Weights of a small transformer language model: vocabulary 7133, rotary positions.
Each number is 50 + 10 x the weight over its row's rms, rounded and kept within 0 to 99. Layers, rows and columns count from 0. The size before them is the row's rms in percent of the matrix's.

# v: layer 3 attention value, 96x96, rms 0.0861, rows 85-95, columns 0-95
# o: layer 3 attention output (transposed), 96x96, rms 0.0949, rows 85-95, columns 0-95
# up: layer 3 MLP up, 192x96, rms 0.177, rows 0-24, columns 0-95
# down: layer 3 MLP down (transposed), 192x96, rms 0.141, rows 0-24, columns 0-95
v85 101:51 47 58 44 39 47 44 42 53 48 55 54 58 41 51 34 59 49 50 43 69 42 48 72 51 45 53 62 50 58 57 51 54 58 54 47 45 59 26 45 62 45 47 55 54 44 45 42 52 54 44 70 44 53 68 49 42 27 53 49 49 65 28 57 29 53 44 38 52 51 46 24 52 74 72 52 43 55 32 44 48 38 64 50 49 61 36 48 65 52 43 43 55 60 53 62
o85 094:41 50 47 56 58 64 53 40 59 60 41 57 44 69 40 55 52 50 54 65 46 60 73 32 50 31 55 56 65 47 46 55 55 60 53 53 48 50 49 51 41 58 67 45 63 56 47 64 55 26 42 46 44 38 49 36 67 68 52 48 51 41 63 39 65 37 40 39 69 50 42 56 41 43 44 54 33 34 35 50 50 58 47 45 45 54 63 44 43 48 56 42 54 54 25 37
v86 118:38 70 37 60 64 45 55 40 55 42 45 65 53 45 45 47 61 40 47 52 78 65 52 50 57 51 46 44 49 54 65 49 39 44 57 47 49 43 50 40 69 47 55 45 49 60 49 65 48 46 41 56 45 50 36 41 42 31 64 41 40 46 49 41 57 51 28 52 59 42 52 51 43 74 57 62 49 51 57 65 47 51 32 46 61 29 42 61 34 46 50 38 63 55 71 59
o86 104:54 28 62 55 51 42 58 48 51 61 43 59 47 55 49 56 52 53 52 44 56 48 45 48 17 35 47 55 66 52 45 44 57 73 50 39 58 62 56 60 58 59 62 38 51 43 43 69 32 45 48 60 39 56 59 57 55 58 40 45 57 57 44 53 52 50 53 47 77 34 34 59 44 27 77 48 42 48 39 37 53 52 57 51 50 46 57 47 53 46 37 45 42 39 41 44
v87 065:46 56 51 66 40 52 36 37 39 41 53 56 62 52 41 61 56 52 65 52 35 37 58 44 56 53 45 52 72 33 49 46 66 58 54 61 46 53 53 57 27 64 41 56 32 48 40 45 48 54 55 57 57 34 67 56 43 57 56 77 73 56 37 46 44 57 31 61 48 63 62 64 50 41 36 49 36 58 51 47 51 43 56 50 42 48 48 41 36 47 52 56 42 56 59 63
o87 059:55 44 54 64 53 46 40 46 49 59 44 48 42 54 50 51 45 50 46 42 52 57 50 45 45 50 52 51 48 53 67 74 53 40 44 45 57 23 57 53 52 38 32 53 58 41 54 55 57 55 49 70 21 69 44 41 45 44 45 42 47 57 55 69 49 49 53 83 31 57 41 52 54 56 40 73 53 56 52 43 33 46 54 45 61 53 56 59 48 38 59 65 72 52 49 56
v88 100:53 70 47 46 52 56 80 53 53 57 43 58 47 41 48 41 57 51 65 64 67 49 40 57 66 45 44 44 45 64 63 49 41 35 52 47 50 33 58 38 60 45 40 50 48 52 44 61 61 54 38 59 49 64 41 38 47 58 65 40 38 53 53 35 60 50 37 54 56 36 45 54 53 65 43 59 65 44 47 61 47 49 33 46 59 27 38 59 42 52 46 44 76 51 52 38
o88 091:55 55 41 58 40 44 54 50 43 59 61 58 49 46 55 55 59 51 48 52 48 54 49 53 22 48 29 64 73 53 41 43 57 78 47 55 56 65 38 60 57 65 64 41 53 53 58 62 39 51 56 49 44 60 47 50 52 31 41 51 49 51 25 41 57 40 51 23 66 49 66 55 46 40 60 51 46 70 54 37 41 50 53 47 36 50 53 37 46 47 54 58 40 41 52 48
v89 095:41 57 59 63 37 49 45 55 44 55 62 49 55 44 48 85 63 61 50 42 41 44 49 50 54 55 35 45 63 54 35 48 48 45 50 53 62 51 41 43 33 59 58 55 42 39 44 57 56 51 44 41 58 41 53 51 41 54 51 52 53 54 42 48 44 61 31 61 40 55 55 67 48 18 29 53 38 53 62 73 48 31 41 35 44 64 48 38 51 48 59 53 57 53 40 57
o89 109:63 37 58 51 63 51 46 69 53 67 37 43 53 58 64 42 66 38 28 53 44 60 43 53 43 46 43 50 52 40 52 72 50 45 58 58 53 32 48 24 52 42 56 48 49 48 43 58 46 45 46 60 51 61 35 39 42 68 40 48 54 51 50 69 48 63 33 64 52 47 40 51 42 59 65 72 50 61 43 31 42 28 41 56 50 56 46 52 53 45 52 55 43 42 53 49
v90 095:63 77 70 48 42 55 48 41 42 73 50 46 56 54 52 43 59 50 33 30 46 45 50 43 50 47 51 48 36 42 53 51 58 61 54 42 46 45 33 40 57 58 33 67 60 37 29 50 41 45 55 67 46 55 63 27 42 47 42 58 44 48 48 56 25 45 43 51 55 57 42 45 52 71 44 47 38 61 36 37 52 52 69 51 49 48 49 55 51 52 58 48 53 39 62 45
o90 084:39 44 54 49 45 48 55 48 53 41 44 53 46 52 37 58 59 58 59 71 51 62 55 43 49 46 52 60 53 38 59 46 54 61 43 40 44 49 50 64 51 40 37 33 43 47 78 56 48 43 50 39 51 59 50 61 54 48 53 46 48 57 45 32 64 52 62 20 55 57 45 55 42 70 51 61 45 36 43 64 41 55 59 24 47 57 63 37 32 61 48 64 61 52 28 48
v91 119:31 49 59 61 63 40 55 54 60 48 36 48 71 38 52 45 63 48 46 50 69 56 51 69 47 46 52 55 61 54 56 52 37 60 43 37 44 45 39 50 49 50 55 52 50 61 48 48 58 60 51 58 51 42 41 64 46 22 60 54 56 62 38 33 38 62 38 47 57 45 49 28 41 59 49 65 48 45 55 75 52 57 44 59 50 37 40 44 39 52 26 48 62 58 63 41
o91 106:63 34 33 62 37 33 51 41 59 55 60 62 43 40 32 56 37 45 52 46 43 44 65 55 57 50 37 43 66 45 47 43 58 50 57 53 62 48 69 52 46 66 54 41 59 52 51 56 36 29 46 54 40 51 56 45 64 43 56 46 48 58 51 53 68 50 52 79 58 48 32 45 51 35 50 51 48 52 49 25 33 37 63 49 50 63 36 48 49 54 54 47 44 68 45 52
v92 088:37 36 62 67 38 48 68 56 47 55 51 45 68 36 53 45 60 52 41 75 64 51 52 56 55 45 52 49 59 56 45 50 54 39 46 51 51 38 46 53 59 67 38 70 48 49 47 64 49 49 55 64 42 45 38 51 48 26 60 62 62 57 30 44 34 51 30 46 47 51 59 36 58 57 51 51 36 44 43 63 48 54 68 48 65 41 44 50 53 52 48 34 69 61 46 62
o92 083:59 42 43 46 76 45 66 40 61 54 41 66 56 50 57 38 47 55 44 50 51 71 59 48 38 46 38 55 82 45 67 45 65 56 53 50 39 51 56 55 35 71 54 30 54 50 45 59 54 48 43 48 33 56 46 63 51 44 47 43 36 51 48 56 56 47 45 50 73 41 45 51 48 39 58 69 45 54 40 27 35 48 44 47 49 59 46 49 43 41 62 47 40 51 47 46
v93 099:47 35 54 49 59 37 51 39 46 44 47 41 43 39 35 41 50 29 56 56 58 83 65 47 33 56 68 46 37 47 30 50 48 64 50 45 49 44 66 74 54 49 54 45 50 58 54 43 55 57 43 44 49 46 34 51 54 45 47 50 59 57 49 52 70 53 48 40 44 45 52 41 31 27 49 56 63 51 53 49 51 50 33 68 40 55 62 57 46 52 52 63 38 60 63 54
o93 090:57 43 34 62 55 47 38 59 47 42 62 58 47 55 52 52 40 51 60 39 50 28 49 46 53 66 55 49 42 47 46 44 36 30 42 43 54 51 57 37 44 33 43 59 40 54 43 48 50 50 54 53 59 46 50 57 39 48 54 46 45 47 62 80 59 58 43 61 54 48 31 49 60 34 54 57 57 50 64 52 54 56 71 61 51 33 24 69 60 45 51 29 44 51 69 47
v94 094:69 51 47 35 29 51 49 58 40 42 55 51 33 59 73 49 34 42 58 57 38 39 41 40 52 56 54 55 51 42 46 53 55 46 54 50 52 32 60 47 56 46 21 65 65 51 47 57 58 46 56 41 49 58 62 41 56 66 32 51 32 53 61 72 34 38 63 51 51 42 40 70 53 46 57 50 56 42 50 48 53 38 60 53 51 53 50 52 42 48 63 52 30 38 43 48
o94 084:30 73 60 36 54 55 44 44 43 32 58 49 56 59 61 50 62 55 73 46 56 49 53 43 52 55 57 47 35 45 42 27 51 50 46 61 42 44 39 45 34 42 58 56 35 44 55 33 57 71 58 50 45 54 45 64 44 60 62 49 40 38 31 36 52 51 60 36 44 58 68 61 45 55 55 51 54 61 56 65 54 50 46 45 52 35 66 52 30 43 47 48 58 56 48 46
v95 077:34 40 48 41 73 48 57 55 59 56 65 52 64 44 51 72 49 66 54 48 62 39 45 44 57 59 47 46 61 61 60 53 34 28 44 56 51 50 34 44 63 41 51 43 50 65 50 56 69 52 58 52 41 27 45 53 59 50 54 35 41 50 52 44 55 52 47 63 62 32 51 72 51 44 56 39 44 36 64 56 51 41 30 45 54 54 59 40 60 50 51 62 40 43 44 62
o95 088:55 40 52 33 58 69 54 48 45 61 29 49 62 55 63 45 52 40 37 47 46 54 61 71 50 55 47 46 43 47 27 49 42 60 53 52 60 48 65 35 44 61 39 55 77 48 50 50 20 51 55 49 53 56 54 60 59 60 46 53 58 52 49 56 42 51 52 41 38 55 40 49 36 50 62 58 52 58 42 28 47 45 38 80 49 45 46 48 54 58 42 33 48 46 53 42
up0 088:45 56 43 40 57 52 44 47 62 53 85 68 54 49 62 47 48 48 61 37 71 51 59 42 41 31 57 69 45 53 63 44 55 32 30 43 43 46 51 44 57 53 56 48 50 45 61 41 48 47 56 56 38 47 68 59 45 42 43 39 60 34 56 53 57 47 40 55 49 58 62 38 44 55 50 34 64 51 29 46 46 50 48 52 51 28 51 37 63 57 47 58 70 48 49 45
down0 076:56 55 46 53 45 54 45 49 49 41 32 45 38 47 47 55 43 61 43 62 32 49 52 41 49 44 45 46 60 34 49 38 34 60 59 48 64 46 50 52 27 56 41 70 56 41 48 46 44 54 53 39 42 56 41 36 46 63 58 46 44 66 46 38 48 60 71 34 44 32 53 71 62 49 56 49 49 69 65 55 42 49 54 49 56 72 52 58 35 45 77 46 37 38 52 50
up1 104:60 53 46 53 54 48 33 65 42 43 43 45 70 34 54 58 65 52 52 50 43 59 55 50 51 35 52 62 40 45 48 40 55 50 31 71 42 45 52 49 59 52 34 52 51 60 39 52 69 51 50 38 53 40 46 36 73 44 45 41 45 58 61 54 60 50 47 51 63 66 54 52 36 45 38 38 70 39 55 53 63 34 40 58 62 37 51 53 49 43 77 38 55 48 32 50
down1 106:60 52 50 46 39 64 45 58 45 44 66 46 39 58 58 54 53 52 32 51 54 77 42 55 39 44 54 66 41 60 49 58 35 35 50 39 37 57 31 55 44 61 42 29 42 52 39 35 63 39 39 32 60 70 45 47 59 61 56 36 56 50 58 54 48 49 50 39 70 41 51 44 54 52 47 42 50 75 48 61 48 59 69 48 59 48 48 52 54 39 42 51 49 65 47 44
up2 108:53 53 36 42 59 45 46 52 62 53 58 57 41 53 71 42 35 48 56 53 62 37 42 52 62 56 68 50 54 38 48 41 40 56 50 55 45 44 57 46 49 38 53 70 69 56 81 67 42 44 59 61 41 49 60 48 53 60 47 38 24 40 35 44 53 32 61 58 47 43 49 58 42 44 61 52 56 36 56 39 54 49 50 46 60 38 56 56 52 51 52 40 48 21 51 59
down2 086:56 62 54 40 47 52 54 53 37 61 36 49 53 49 52 51 55 64 59 63 38 47 48 49 47 56 37 46 44 49 66 59 38 43 56 43 52 46 33 50 45 30 65 41 54 39 63 29 56 48 45 47 51 76 41 40 51 38 49 46 66 32 64 39 41 54 67 63 54 44 55 53 52 37 42 37 45 59 39 61 35 50 61 80 52 48 52 58 44 46 54 49 49 74 51 41
up3 014:80 52 62 26 47 48 45 56 49 60 42 46 55 58 75 50 46 62 54 49 50 67 73 56 61 55 35 50 51 50 35 56 54 50 50 50 54 48 39 45 44 43 42 48 52 58 45 40 50 49 41 49 37 49 32 62 08 66 60 56 45 46 56 44 54 47 38 48 51 40 51 70 56 53 58 40 50 33 40 48 56 44 38 57 51 48 62 56 50 55 47 50 58 51 51 54
down3 005:39 47 46 48 36 63 59 61 50 46 44 50 48 59 44 40 44 50 55 62 60 25 29 36 53 69 48 35 37 40 59 37 51 50 36 44 28 36 53 36 43 50 50 52 51 39 63 51 57 39 49 50 55 51 51 38 42 54 42 38 51 38 40 39 42 40 54 54 60 59 49 66 34 31 56 47 44 74 28 43 34 56 44 42 53 44 49 44 51 55 43 49 59 32 45 39
up4 100:44 69 56 62 46 32 51 59 79 57 63 57 47 47 40 47 45 39 63 43 54 70 46 50 48 40 69 62 39 49 47 47 47 53 56 54 26 35 51 51 61 49 58 50 33 62 58 45 38 45 79 47 42 44 48 61 55 70 51 52 56 45 50 37 67 39 47 72 51 48 43 51 48 46 60 42 60 51 36 34 52 42 48 49 48 37 56 52 40 59 44 47 49 47 43 42
down4 093:58 44 55 68 50 70 49 59 52 52 43 38 43 49 44 43 44 42 38 74 45 45 59 42 58 46 49 57 55 43 53 59 56 48 48 74 63 64 45 39 40 46 41 49 69 42 47 38 50 57 41 52 45 36 41 41 35 31 56 57 48 51 43 40 53 49 60 39 33 42 40 55 47 58 51 58 52 54 68 41 62 62 52 62 48 47 33 26 32 43 54 67 68 40 59 54
up5 105:48 30 56 42 54 36 41 64 50 45 58 71 59 44 40 48 64 48 61 46 53 54 39 33 43 50 65 52 59 47 37 44 60 52 51 65 52 46 48 49 64 41 49 60 59 47 54 49 39 60 70 42 45 35 56 46 58 55 49 46 44 41 37 46 47 33 35 67 52 57 61 53 50 56 41 49 62 31 46 41 52 35 65 57 37 40 47 39 64 68 77 37 64 45 45 50
down5 099:54 51 64 61 46 54 51 45 23 60 42 42 45 50 62 26 56 56 53 55 68 29 47 43 50 51 55 50 60 58 54 45 60 47 55 44 37 47 33 53 49 53 38 43 45 43 41 49 56 81 42 54 61 51 39 56 38 39 65 55 54 42 58 50 53 67 65 40 28 64 49 44 39 38 48 50 54 61 73 47 55 46 60 53 47 54 55 57 50 58 46 56 55 39 40 33
up6 099:55 39 47 36 46 61 46 47 57 54 60 59 74 46 43 51 47 41 59 53 66 53 59 46 47 36 53 59 51 29 51 37 38 58 54 61 53 53 42 47 59 55 50 47 49 39 68 45 38 47 58 42 55 54 39 48 39 60 59 29 62 27 49 47 58 52 58 54 55 45 58 55 40 39 43 51 61 60 20 46 76 34 46 50 39 70 63 64 56 42 44 58 47 44 51 62
down6 116:42 54 58 39 50 49 51 46 47 53 46 59 46 37 48 47 55 36 29 44 56 55 66 40 53 49 47 47 52 37 48 80 45 50 50 41 44 35 45 49 78 56 51 57 52 42 48 55 45 64 27 53 62 40 70 53 55 42 44 69 70 35 43 56 62 65 41 52 38 47 60 54 57 61 45 46 49 50 51 51 42 49 48 35 50 54 28 50 55 62 49 39 62 76 55 54
up7 103:36 47 47 53 42 53 62 53 50 48 56 43 57 48 50 45 49 46 56 46 65 68 50 28 62 26 43 55 39 40 51 41 52 48 52 60 57 45 56 40 38 67 57 42 44 66 46 58 53 61 50 63 52 38 45 47 54 50 59 51 34 64 49 67 57 29 58 56 73 45 56 57 36 54 39 60 38 48 42 37 66 36 71 51 54 34 56 53 45 68 52 40 33 42 38 47
down7 111:64 48 48 41 55 48 46 60 48 53 57 62 62 69 50 36 60 65 42 56 31 53 44 32 33 39 38 39 53 47 43 43 45 57 31 46 41 46 53 63 36 48 58 48 53 81 40 54 61 56 50 60 48 54 47 34 55 62 62 71 34 48 55 48 48 34 52 36 51 37 70 56 42 54 59 40 60 44 45 52 58 36 62 55 53 44 63 39 49 46 45 44 44 54 63 42
up8 100:48 54 63 52 54 56 46 39 49 47 47 41 75 53 48 47 50 45 49 57 61 46 65 56 49 41 31 41 62 54 46 35 59 58 38 62 46 59 48 68 48 58 54 54 36 18 41 56 65 74 46 54 45 57 60 36 32 31 55 37 52 55 63 45 44 47 43 52 41 61 34 40 55 51 56 51 49 68 45 50 64 53 38 50 38 50 43 49 56 51 54 41 50 33 68 62
down8 103:47 56 53 44 47 34 65 36 50 44 46 41 61 64 31 48 59 35 60 50 52 29 60 54 48 42 47 33 46 65 48 42 63 56 54 54 68 51 41 39 38 51 39 51 58 37 70 44 54 57 52 52 43 39 39 39 59 52 40 54 57 50 66 44 31 42 51 45 58 62 44 33 59 53 50 46 72 53 50 44 70 56 44 51 53 40 45 75 43 44 57 72 46 42 50 57
up9 105:66 52 58 49 42 55 39 55 48 62 54 59 68 48 49 58 68 56 33 36 53 54 51 54 46 48 33 59 61 39 34 38 45 44 34 71 47 61 45 58 40 50 69 60 42 30 56 64 46 67 48 51 41 32 53 40 64 42 59 37 46 53 50 38 45 57 62 58 57 52 56 57 57 48 40 63 59 28 50 45 57 39 46 57 46 54 54 38 51 34 55 53 36 34 39 60
down9 108:42 55 41 35 49 45 54 48 63 38 40 32 55 38 64 49 43 35 32 42 50 47 36 50 43 48 40 56 37 50 43 38 65 57 62 54 35 47 51 44 40 63 47 53 52 59 48 49 38 53 52 54 49 66 33 49 75 42 49 50 52 60 75 65 61 61 31 47 62 56 37 49 48 52 46 48 58 64 46 52 73 42 53 51 61 40 48 63 34 52 60 61 69 52 41 49
up10 105:49 37 57 57 32 41 58 41 44 77 67 57 68 23 61 41 43 51 52 48 61 55 64 34 58 40 57 64 58 36 48 42 55 54 41 57 50 49 53 52 47 53 71 56 66 38 48 51 39 48 54 46 44 31 43 42 51 51 66 36 31 48 45 51 48 41 32 45 43 54 55 40 55 55 56 56 60 48 32 47 56 49 54 50 61 48 55 62 67 56 43 35 64 48 45 60
down10 092:34 53 44 55 35 32 37 32 52 62 66 50 49 63 44 44 51 71 57 36 53 40 57 51 46 29 53 56 64 50 53 58 58 39 46 49 41 41 58 49 52 52 47 59 45 61 22 47 68 52 38 50 78 56 49 58 46 40 52 60 56 55 54 51 51 50 48 38 42 54 47 35 42 51 78 50 60 44 49 41 45 46 55 63 58 70 49 46 63 47 57 35 45 54 54 46
up11 088:44 55 41 54 46 44 50 48 67 56 53 66 57 58 55 46 36 38 67 63 46 54 59 62 55 21 39 76 47 43 51 45 55 77 56 57 52 39 69 54 61 50 52 46 39 40 65 35 60 61 56 36 49 50 59 42 52 51 46 37 52 42 57 46 69 52 35 47 53 50 48 38 32 60 60 51 53 51 33 47 64 49 57 53 54 32 43 46 51 42 52 32 41 53 57 49
down11 082:48 44 50 59 63 59 59 53 45 36 37 33 35 50 39 37 52 67 62 59 43 57 59 48 62 54 58 36 42 61 43 73 53 54 46 59 50 48 39 54 46 60 37 01 52 55 47 49 47 67 47 50 61 62 56 41 44 57 36 67 44 60 49 67 44 45 51 55 38 39 47 40 53 46 44 37 48 42 56 47 61 52 49 61 53 63 52 44 49 46 55 49 47 48 56 54
up12 076:34 40 48 51 45 49 44 72 65 53 63 38 52 47 58 50 51 75 51 55 36 60 72 42 61 31 49 57 66 52 53 33 44 56 50 51 52 40 47 38 60 74 59 56 49 55 52 37 50 57 55 60 44 40 46 51 41 52 62 38 45 52 42 51 55 44 41 56 46 53 66 39 46 51 49 64 36 51 60 45 59 47 49 43 49 45 63 52 47 56 57 30 52 23 30 65
down12 122:51 49 44 49 44 37 60 56 51 49 60 46 57 54 53 57 48 57 58 49 54 46 62 49 54 29 42 55 69 40 49 00 50 56 42 43 50 34 41 36 48 53 47 59 50 50 56 47 57 52 49 48 48 51 54 53 44 55 61 57 52 53 50 60 46 48 45 45 48 56 59 53 54 50 52 50 58 49 55 53 91 42 58 46 51 59 49 49 49 49 58 32 55 29 27 50
up13 083:48 55 57 46 36 46 50 75 56 57 63 47 57 50 65 66 64 69 56 46 51 39 41 37 55 37 39 48 39 37 47 27 58 55 65 66 53 49 48 44 43 55 53 62 63 48 52 48 58 46 50 60 38 30 68 48 33 47 44 55 59 50 38 48 44 53 55 68 56 53 53 58 56 52 51 73 48 46 49 41 64 36 53 33 45 48 59 38 47 48 66 40 55 36 31 51
down13 107:40 49 38 50 53 47 54 54 54 40 62 36 52 66 57 52 38 67 63 55 62 49 58 46 49 38 35 41 56 49 48 22 37 60 53 54 52 34 45 41 44 52 46 65 53 48 49 37 56 42 55 57 38 52 55 52 54 55 68 48 46 59 54 21 47 55 47 39 46 45 50 58 70 44 48 64 56 55 59 46 86 39 52 55 51 62 41 50 43 54 51 41 52 34 26 49
up14 105:44 56 71 54 44 38 71 41 46 73 52 58 69 53 47 41 62 47 50 64 44 55 51 58 62 45 46 69 39 57 59 44 51 52 46 53 59 45 63 44 55 53 46 55 51 42 50 37 35 50 63 53 45 52 39 34 35 51 66 41 39 54 37 52 40 44 46 54 40 57 32 34 54 45 39 66 52 59 36 48 59 47 63 49 46 63 46 44 43 65 41 29 62 36 34 59
down14 092:38 41 55 59 38 56 35 49 67 52 46 58 53 59 34 43 36 56 69 37 53 54 47 50 46 42 52 49 58 42 55 41 44 43 48 63 48 47 55 48 32 70 45 57 48 60 35 45 67 45 56 40 53 50 45 40 65 36 29 57 37 56 50 53 40 42 59 44 31 61 58 34 56 47 63 47 62 41 51 59 53 64 57 72 60 70 53 49 59 30 68 39 46 47 54 46
up15 107:51 53 34 47 72 30 51 51 66 55 73 50 48 51 62 42 56 46 66 51 52 51 50 51 48 47 58 59 59 27 39 45 46 53 56 54 38 29 53 57 56 48 36 68 27 36 51 70 48 44 57 39 32 51 41 37 54 43 48 63 56 32 61 46 63 52 41 53 28 54 60 61 45 35 54 54 70 53 59 47 54 52 44 54 41 48 42 56 49 52 57 46 50 46 42 54
down15 113:38 42 56 44 37 49 37 67 51 39 41 58 46 27 45 50 59 58 48 37 58 43 46 43 55 58 42 39 55 59 47 56 66 58 39 35 59 36 41 40 50 52 50 66 67 47 47 62 66 54 25 69 51 45 67 51 47 49 54 38 72 61 43 49 48 31 48 41 67 53 56 46 55 54 67 54 48 50 41 45 44 53 58 53 62 53 62 59 49 54 52 30 49 69 52 38
up16 102:56 41 53 43 59 37 40 60 68 55 70 63 50 50 62 35 35 67 52 36 51 42 54 29 58 42 57 58 51 47 54 46 74 53 45 50 45 39 50 50 64 38 49 54 47 49 40 64 49 43 67 40 34 42 76 63 50 47 43 41 64 42 54 49 71 40 36 58 57 65 70 38 45 58 54 53 51 56 42 42 50 50 58 42 49 33 49 40 47 52 49 55 54 45 61 44
down16 081:60 51 44 68 54 56 61 37 40 38 33 36 59 55 50 43 57 55 56 52 57 52 53 64 54 57 38 49 58 44 52 52 45 61 48 52 52 55 57 48 43 51 45 52 47 31 65 58 29 75 44 44 39 54 42 50 44 55 46 51 47 49 41 46 39 64 52 47 50 38 40 67 56 38 37 48 56 43 71 62 35 38 54 61 44 74 48 57 46 53 57 55 36 15 44 59
up17 099:48 54 51 51 42 43 35 54 57 55 59 69 57 55 54 56 45 38 47 65 43 53 47 48 54 27 52 73 37 53 37 42 50 57 57 54 61 28 70 61 40 67 68 50 37 42 45 41 66 53 56 38 48 61 44 41 50 49 44 29 48 27 56 44 65 55 48 55 48 53 40 47 21 60 60 60 55 43 43 51 62 38 50 53 43 39 51 45 53 65 57 43 42 46 48 56
down17 092:52 59 47 59 49 76 49 56 54 47 50 44 43 46 38 46 40 70 54 55 39 42 61 45 66 49 50 40 60 48 34 55 60 46 38 48 58 65 49 36 33 55 34 09 48 41 60 41 47 55 38 53 54 60 64 39 51 45 37 76 46 54 53 58 50 48 40 46 40 54 45 50 42 46 41 49 56 49 58 63 61 56 75 50 49 55 42 52 53 44 45 52 51 33 41 50
up18 093:65 63 72 63 28 55 51 59 59 51 57 37 42 39 54 58 50 57 40 45 54 68 63 39 60 35 59 49 40 55 53 36 55 48 47 46 58 46 51 55 58 46 65 66 48 57 58 45 56 53 38 50 41 59 62 52 41 50 41 31 44 49 43 62 62 46 41 48 71 66 51 27 56 54 60 50 43 56 40 39 56 32 50 32 36 50 53 51 41 54 55 33 60 45 38 36
down18 077:60 48 50 46 53 29 58 68 55 42 46 57 56 56 61 53 54 26 65 47 66 47 46 32 53 37 39 37 64 49 51 46 45 56 52 46 34 36 62 38 55 49 53 70 51 36 37 58 40 52 48 45 39 43 49 68 54 30 55 61 55 60 55 47 55 42 48 46 23 55 55 69 59 51 44 47 56 46 47 49 37 70 42 43 42 54 40 42 63 47 64 38 47 63 37 51
up19 097:46 63 40 39 73 34 65 59 65 45 56 51 64 53 61 37 42 58 69 44 59 57 37 40 53 36 48 42 51 27 49 50 47 61 62 60 45 44 65 40 62 55 53 52 52 51 37 61 48 44 61 43 37 32 70 42 45 55 53 34 68 60 55 40 70 31 49 58 54 49 70 39 45 46 48 57 50 55 44 50 47 43 53 53 36 39 42 43 53 60 59 47 55 45 49 62
down19 101:54 69 52 42 48 55 50 34 39 51 60 50 42 45 40 66 72 51 39 58 50 44 37 61 45 51 40 62 55 54 42 49 54 58 40 48 52 48 49 74 38 55 51 59 32 39 65 55 58 73 49 34 44 64 43 52 47 43 53 40 45 44 43 55 34 74 45 22 45 65 35 64 64 42 53 48 52 44 65 57 50 59 51 62 33 52 48 50 44 47 50 41 40 53 55 45
up20 011:44 35 46 45 44 50 39 32 50 57 36 44 38 34 70 60 54 35 47 47 53 36 69 55 55 43 42 57 33 50 44 36 45 38 51 59 50 60 50 50 55 53 49 27 32 44 47 38 39 44 38 41 50 46 50 45 71 72 41 61 55 45 39 38 39 36 43 42 46 52 45 70 52 52 58 59 43 53 58 53 38 57 50 43 47 54 41 53 49 56 52 49 61 16 44 53
down20 004:49 48 46 58 47 44 43 61 46 50 48 42 53 24 43 50 42 58 35 46 59 53 52 44 43 65 63 46 57 38 51 25 42 34 62 45 50 42 55 55 57 40 72 53 62 48 36 50 64 48 58 58 53 35 41 28 61 34 51 44 46 50 51 59 60 53 45 57 39 37 54 41 64 52 57 49 46 54 39 57 33 62 57 50 68 59 56 34 59 45 53 66 45 78 57 45
up21 092:58 63 38 49 45 51 61 50 55 43 51 54 66 51 56 64 62 68 51 33 44 35 45 50 39 29 43 54 68 45 55 32 61 45 45 72 45 50 42 44 42 32 45 58 66 41 44 77 59 55 49 43 39 41 48 54 47 42 37 63 54 56 33 40 42 57 58 64 66 63 58 42 44 55 52 60 46 32 41 47 58 52 49 41 58 36 58 45 54 47 70 42 51 48 45 55
down21 104:48 49 58 59 51 55 52 54 58 47 66 63 43 66 38 51 36 53 45 59 47 55 61 40 47 25 36 54 67 54 58 33 50 53 58 54 50 53 46 48 23 55 42 62 63 49 49 35 48 36 50 46 41 60 49 51 48 45 56 49 36 62 60 29 45 58 51 50 44 41 50 30 47 48 49 49 67 57 57 57 76 55 35 60 57 54 45 65 57 47 42 40 59 25 39 37
up22 102:59 48 42 48 63 50 67 41 59 36 51 60 38 52 46 44 47 52 55 31 32 40 41 52 55 43 62 64 46 35 58 39 36 50 41 56 60 53 48 42 47 45 59 48 68 34 61 74 47 37 41 59 39 52 65 65 48 65 41 50 42 42 35 41 62 62 57 62 53 51 66 50 53 57 53 60 72 50 34 35 57 51 47 55 46 36 59 47 36 61 41 41 67 48 55 48
down22 082:60 62 30 51 66 40 44 41 51 47 51 41 53 42 54 63 44 45 43 62 39 38 58 46 42 64 37 57 55 61 53 41 40 51 51 37 42 62 51 37 66 30 58 70 45 34 57 44 49 59 60 32 47 62 43 50 56 57 53 60 58 71 62 48 45 41 51 48 35 25 54 59 53 43 42 47 34 60 35 60 50 39 42 55 60 48 63 64 48 64 46 58 56 64 51 47
up23 101:68 52 47 65 26 44 60 39 49 52 68 60 47 48 60 39 56 68 42 35 65 52 54 65 35 48 50 55 48 54 41 40 54 45 50 54 39 53 35 49 36 58 67 47 70 35 68 67 42 64 40 48 42 43 63 55 35 39 59 48 54 49 46 35 37 43 58 57 50 60 40 44 55 61 53 63 49 39 31 54 57 51 57 38 48 36 60 48 65 55 58 40 51 41 47 48
down23 090:49 55 60 42 48 48 51 65 64 37 40 47 75 66 36 52 38 45 59 46 37 32 46 50 45 47 48 44 60 36 46 54 52 56 43 38 45 54 63 47 57 42 44 63 50 60 36 43 50 54 62 32 53 36 43 57 68 44 58 40 58 49 64 43 30 56 44 41 34 62 56 57 54 44 56 52 44 66 54 44 42 47 53 74 47 45 41 66 39 37 37 77 51 46 47 48
up24 094:75 51 45 44 44 59 57 63 63 53 40 51 52 53 44 36 56 43 57 44 57 54 43 37 61 51 34 57 51 40 51 38 57 50 50 77 47 63 42 30 48 48 71 55 52 46 50 61 60 45 44 53 40 37 58 58 28 55 51 24 52 61 37 60 68 40 42 61 60 59 62 45 52 55 54 51 50 53 62 45 56 35 66 37 37 56 48 35 54 38 59 39 46 43 51 51
down24 088:48 36 45 43 57 40 70 45 55 46 62 51 58 68 47 52 51 46 47 53 64 50 57 58 42 38 39 52 48 40 53 21 65 53 48 50 56 41 55 41 40 48 58 68 43 56 54 58 44 47 48 54 41 46 54 47 49 52 66 29 45 56 51 43 57 40 51 25 50 55 72 54 42 53 59 40 52 48 40 47 83 47 42 41 57 52 37 33 55 48 58 64 34 44 71 49